Weights of a small transformer language model: width 640.
Each number is 128 + 32 x the weight over its row's rms, rounded and kept within 0 to 255. Layers, rows and columns count from 0. Numbers have three digits each. The size before them is the row's rms in percent of the matrix's.

# layer 3 MLP up, 3200x640, rms 0.116, rows 2111-2121, columns 0-127
096:137151154142119098153106120106140107161140138178125140151177158128102181028155142131137194142087136189118098134106119077065111140096187087115121143085093087129124168120104103109143135110099032155122124175131184114105089130108147095147128187134164111143098122095057160121121117100060122117137098177117137127146169128158153183122192122111191110089166147173138087161174146151075130073105
100:145118126122115109131172185062121162160096108116152143175106078082139174120145140091114121178122120161089113111096191108157115106093124154176118089102121101121131115130134159078137153165076118110083160113135177088108112123096130092132089118108060106164148120146132135166127145146113128147155150161103112127088093136167152148053169129148120113171159106189130149126094149107134141059118
102:114145178104078145162073170125117114085164139093112139132101089083072050135134082119123179172132108137158107140124126162117142190122130120112165156169161098152125106191118064141154137176062207102104144132170067174115131174152112135119135103120164142140117177136092123173133123157155115125143113107099134119137181073127154062169105085094083136142137106128155192124126077125118121131145
118:116179167114083138148113094135124154145119150139120162100150109103114191146118122198193117163213087132087098065048151107066132111140099103137130118086140048125171119115104123142095133076112110110099171109078120114125142146115082073062134191097062116194072187099130167166160167109124106149131100104135112103146168196157112138150118107125151119131136166122135122093143111154161169126165
102:148143132162073056084097126143151149154152146164119173054150135160133110203145121154106128116163162080190057089148133104141149099146136143085154169069166138073103081125125096153132094185103144097076136078069096163120127133174155090087089167105095103080141063162078133099186127131131119137141115165126101124112103083146126122138077123084104106120101165175138158132135143092141135124127
113:149098107187185076152153116115178177144110141161109106093106155131085180145175105157076179158130144132168108142124164065171132121108137150097133113082124169086150101172105140096130150119094109108102156098047163150142158156142176137107132114146144184099114183148102138167190081109163149197153132129069092164158152128106091110124101155153143099121107137129105085153172157114115164119105
091:106123103117152115132106146143130154126145171135139142169176126070112136164149194133090104146143136118044133128153163085147177086115136188119127119088112142091093122157117104137177181100104193111155138134107096130121124047171161126130103163118092087136153109159143124076080105126176113088121193113133119124159164128159126144157139107114084149142203104157157135135167071212095148073096
098:101089114067106178133125125114141072136197130124089160113150159094174081091055132113128137192124125177115107178099033159149179133132040132170106130126070125124134171125115127080202118147164136133129136145043167167110171105082113088131145145110088131132111200074156150115114183134117180065162143158118133131132115134151133181142112137089144114190225134081161120099123052111192120103119
105:131097162153117157146172166117145185106112161080155123153088092125138194106111134161080141107128074174119174131125113117158087134098158086115132129097168161137110096149116129156129137086105176203060190085119149090136134126104207185100166154141158116107130171097132175169103101153110123102118103133147109120100120053149157114167134181137042107122148062169184199165081099164127149159157
094:109108152086168096148105112133130100181105122180125156129150214033138118140179143127136114179071160139132099147136157144168135094100139068166137197095164121117148108078134097119174171104111149123205155118102184144150106113126095103113147113153155114099091174147108088178122091113105126095167144178152151127158221135164130153110160096144140110108134074112121143156106154131118136131128
096:109161118125131054106164063101082088149138105124180155133130120135150144081093116173191167185101095119083143104111130183135095169172124115088140141096092061166092131124159097140151132067147114130091095130155074176143102179121055145166099184142161126157151176081121139079095123121143135102123130129129214182089139107133135152178093134100164195104138178155132102139114091146106183143164
# layer 3 MLP down (transposed), 3200x640, rms 0.0218, rows 2111-2121, columns 0-127
095:052170121177141126095107188123096178150109137178130155191117146101138135116095151113119135107064118149163121069096119149137131142135114159113106043150108160076132077084091181173086141128126143131080156061141157150080115135157170099180136136106107112118116094127083120141074057158158103050143135125145129083137104152101143119112129087113111136146095123123147113166110097146101061172128
093:144102102141142128105110081126112117122116218099061108094150123125119134135108115137142130096068164147133089079144133105122170071169137103112152168118114106163115093124147164152093143120141155132176103172134111115145136167131087107099095116118107134160124138160122171120110085095070141139130138112068131160141123136171072117165142139142146130109149168157106106111182138216133113107189
102:099116072119130131110054159159141125184139119166136109113118128132133126132104074073129127118130125092152089131129140158137128131130142102070059084139131092119183122118106109169197157149107126054101094144070115086143156035132112157109095128095130153178166126133098168128142211145123151099086097142158104132074175094108146165104141117149126104064177134171129118158107147133153155093117
112:178124101131151173153062119131086116111131113163149130139119102119134137130147148140114137103177115149130154121125101161149125145183099132142140113126141128099144152107116130116102165144142121126094134162157061074193130175140159165158079167146154147160070086124095119127135189131079091148123161165158143141132183117105128107094079126214118172098077071131115118112127103159083145108086
098:102139176134087109159159132120087139061143097115154114098107171122137087110133123150192118150113174090087152105090153138128125099175114100116131109100170142155103140083107125156127109149102162173094177135117090209138137107067146056109174163067127025126095134139135150115151107152146101152149122123110153104203141122183109131140168113153149126136117129112117142133139074131154114128091
107:097143179174126143141175116119168121097109168139105087115060148109110173158115147131109097091102103162105172107093107099096120094119115043090077138122106164184187137208131084132133079099044129156086179129089172176155108145083121094133094161129142189146080131105172137145107193139158144072151087161115100099211126170139087114074147131143128145108154135114128118124142100115158128141121
097:129150104119117128139097149072107152131070114155098127123195145234155097169066173135123120136179111161145139103071137166107186136194105088135131085166149123112102112128174140114141178116101139096076115120089107093101130179108086177129137139155084147151113071127093129141113077133172132173094099171115093107153134131160122111107169172142115157122093169155144121093156156090080109152115
101:154197115077116154152088143166154121070156162168147145129120141149152104109077139128111155200102142170080071155142082145164132103175052145093130159114058135101102109152147131137111150159122125184121090111111132106061109086158167092090107119106132160147115163128098130145150110161116152109120140102181090163116205131107089147161092148073115039164142159132122127114101112105192147113134
106:105137129074163080142137056085137091112163141123157123054147138106099115169130147098131142178131092140153133145088107160105190082208129084127140140127109089125098121137106137148113162083157122142112118136147139098078132136111079129147151131173100139147132095215190088191062142090131127125113060178114118171090155189152083176147120169139137107088183079145110173131140150157120080142127
093:094128098104132111168088109121158108150067146090119122156123062122141070080171167138112106131106156114122164077111052150140091111121122176101115147139207127128126106149134082154083160110139143104152078222126084132135146185135049120128110207089094101078106172124101205109121154128100181157183058117170061140134096117132148174119161098178152071167133194127091135127060098134098108109161
099:115201146081081121100118166139138138096121118126101133107171121149120145175158151039098119089137105155121125132118164116096095185092062195173105074114141159101105092173095113083108114107101112109067158146105069177136169150176127138154182078078125131098145128131136146098150123071139111107123122232115128202110127112158138103127118105136089061140136099149102082162115162126180126119131